Weights of a small GPT-style language model, trained from scratch on English Wikipedia.
Training: a variant of Muon for these matrices, 811M tokens, 6187 steps.
Each number is 500 + 40 x the weight over its row's rms, rounded and kept within 0 to 999. Layers, rows and columns count from 0. Numbers have three digits each. The size before them is the row's rms in percent of the matrix's.

# layer 6 attention key, 320x320, rms 0.102, rows 253-255, columns 120-159
095:551497507481553485495531520454534492492514393488469464558547492491524492464543592494530503603509552472469476527461492557
098:468466516487468470475538473499494476470539494468497527453523514512490509547430545493525549506493471529503531482489501495
099:565581521413474495531522472526506532610485522476547565502536533497477453498504504495532489524476452525537484485483510556
# layer 6 attention query, 320x320, rms 0.0947, rows 254-255, columns 120-159
094:552466531544553513507529480487511431501486459563500508536496488506514454544477472545589462445478457492579432452518478531
093:451461433464502532500465548480523548535548492544490509459460492480393553458522466507568485510484502536488481530482484537
# layer 6 attention value, 320x320, rms 0.0716, rows 192-223, columns 120-159
113:463473507442551517589502564509535505481468520517553515488536577501451500443522481543507487538510494495479515560494468490
098:524484511506524576456563516468475464564491533500490544574524499534527509543517437466552472451438572469430517502550467501
095:538500457521446527546506464463479494431506534526459450476472491482536502495559475509518515486548535473519500534490478505
107:532512497497452503528542425515536462516490494404530554505524506526526505554485461439538451474448556521498447514519488522
105:486554497498476467434489514516496521481482474504503504471398504501487469546545489490474496495541522495514516474491531523
107:489513534455498521493543511506440459479484463493468505600570490506425498493466499527551482521483448490538519481505512460
105:491491544552529504484510538463454510500471496483454470517461531479488458511480536462540454441474535519424504544406484537
121:526509533546461543456515475506501502623532482546534551522506487525505507464440510506512494450513583476501464552506529479
103:458487470524592477514534554527473505424546514447509433441492467472545505536515509484546501437515471512498501513468532514
101:482519517536517541567522463452474534461525489543554472469484437474516508543517518533511437505496468460517434521536475515
101:434478535485532469514544521529504504495513539551519475483505543577488502558474481463420438502507568437519510546522508527
100:451483544516511541507536508461478482511502521564453477530503484492530421482481536447491562609488481457567474456466497532
114:475530475504513495443542466484562526500569459542521507485501480507568490555445552538534461554492551509443518547581509475
105:479534506420539498522540530570497474468453421526547497472532503522480473410496493525517518601456497468489517537498556536
117:570475473496531430514471500484507473499545429496511488533541559493424521525538531596413553515523381577452512458430474540
102:480520533463565500475497495477509574471497525507484495490529459512557476375543420461448530501491465496485510524473503508
118:510520542510514514546508495510561497519504501549564520517523551529537523475467514472495399570525492434523533493544477517
094:580540510494465543445520508567497455500476528511549453448460509502491457510418487466474450453485521529529483584522479487
098:458432586535430478476489518404471501418577417494480501572561460520476484568482505391553535517470567509451490597403470465
100:565487531580506508531509486451500531435529478532420483531562422524537464467510510502540484488445451444467491520453544452
131:520549467502566472541492545499520552463517499470453520502520511522479468540533529457550464437520514496458503500468448484
097:450515468497521552426444528519522467592532483507517503517476543526538501558545483617493530550454446504545512527514492483
108:515499463558462507468489485523530488554497501499440448468512476542570457520500478481459528473516519494406454520481443488
107:476501557488556551488512493525424479534424551475524509512447529518519560471489468530585563479512425469458496440484499483
108:538484508531534445491498501493535516420444522498514489503474552497486483498552447507519582452501506523490504551518499506
106:532542517536504517468538489498498505358448547525560493479520547438500475425478519579471503466507453498476486493510504527
111:492489455424530557473485479543535448474490534492500494450474500576480486378501475443593433463503559563459519527531518516
103:484521521525499464530471486537465555552468500508522520522520490488528590483493524478551481495512448453513507449512547538
115:479470551470483488490502495447470471481495475446468495578545454487511541493445520530536562514526421503574527507516534524
115:544482510525511512441490492471451544505477495524600492474506517531605464494530474417502517499493508451528516546527534491
105:544512483530462504547518484531446482469427483536528487449418521466482443478466550449486494440468518502528534465452520505
102:514531500454501523599507536497428505533526483486547505483503400510520421466508515548499521499537501477532552500540529527
# layer 6 attention output (transposed), 320x320, rms 0.0833, rows 192-222, columns 120-159
100:516518452501552487547494471453444493474502524522518465449429532600445533508491465528568482579531488581504417510482440522
103:501483497524455542484549553502459506556467447508482529457532537506486461521500447494465526489620528475530542538496558504
098:404474521554573550507426538443520564513500444515449491537536508523507535535467482566496559526487476448521459452480508485
105:535541518463463484518366395470583505502499465476532507509530558443530477445467529462551549490476518420562528509534455543
095:502438541435467469442602527512539540488468492520468475513505500498489505457476554473500532492432472520540542514442492495
106:490560491548540426459507496466455572474469548513507549544492512468460531533484510501586515517594521477497515476557514515
099:504525477459591514499501544474560502445467459496515542452522482530545488480402526519452490559449486491560460514492511602
092:497461530492410554490489565509495441497492459455494503484490457456474532498507560455462457546512558498492526487477414472
100:492501484456511424553560508521507495517493444508476458467471513460492470512429512550509567496496457546455546423485570553
103:555502515474507479439470469482585509406500523533541542584561516467511454528470460481507485475527554529493469542443452426
095:476465468461484465489487562525540557524480510464572535552514581463444514481489532496499540455550525502589589525491512529
105:499546453570470451543504516547533488513460546436445500518481499462559500475546532517505499627431510515499489544513591497
096:452473506492500485471552545522489430471460565592462519541471491490576499469501491514450540526540482479541412535504460431
102:490435529493567514559510540547469532549431573487545563534439396495502528439507459473430558440492496531515499546531498468
085:535482473498465450536564426515466431553526487552522531553572478518464531509519503547474506447489486487594449433512541519
102:510440503460511455505498484546469455512486479430482459514522467529459433500562609498503517521500483532563481507484501450
095:484456492469547503474535519528451545516480461549467506553563560474481491469474513588501494489491502475550449517491525530
095:473505530462509488500467500461480464480522474484537472521407496518576564519488522480474501489459497533541467463491464497
096:543505479529464524522541458428534494520493491427547450512512530513523496456489499446439477513518408470475517492519558492
111:532535468525510513495493471520538532521511521444486434461487447553432491478477409502488542431556458503509522505490547549
113:482465457506520437496446487522472478546525513433536519480514449477431441509530535423518457462478457483517556429458547517
102:503524524468527500546498525446492516533529479577577470521448447462455462471563519507537479538570524499523505558486505479
100:578511537559454560504490480499479502434520424539513492538425490445566512456463554519469499513442501512518569490542464580
107:537553514527549507526507487547472523474511468445425500460559501526566500483519520540472445482453474473538521457518531492
106:504470461414503479534493460511565486538518481506481422348522501447493522555553495435481542501482507499531471542474501530
098:493452520459538480470505475560513587459530468543555491500470458524538486527437458461455468459474437546462472447472544417
107:544490491490466550478467475533526519535543544519526498489492504524423519511548521475529474529506468421458553506515476518
101:494487558573538531516522459482490453523400573474488549533483522464500510471544410549450499442494438540474521468472597507
104:495568524444482441579522459489449490477526527449421507469476454486491546555527503512463397482476467481513535475451472430
089:579471547512563548461437408464461535536493498461505533505568526494503524446539509456482541449558498508506524479542541433
107:405520521530534551500569569543497507548582481503530476474518549519466492472428529533456534497498562510480475498494536536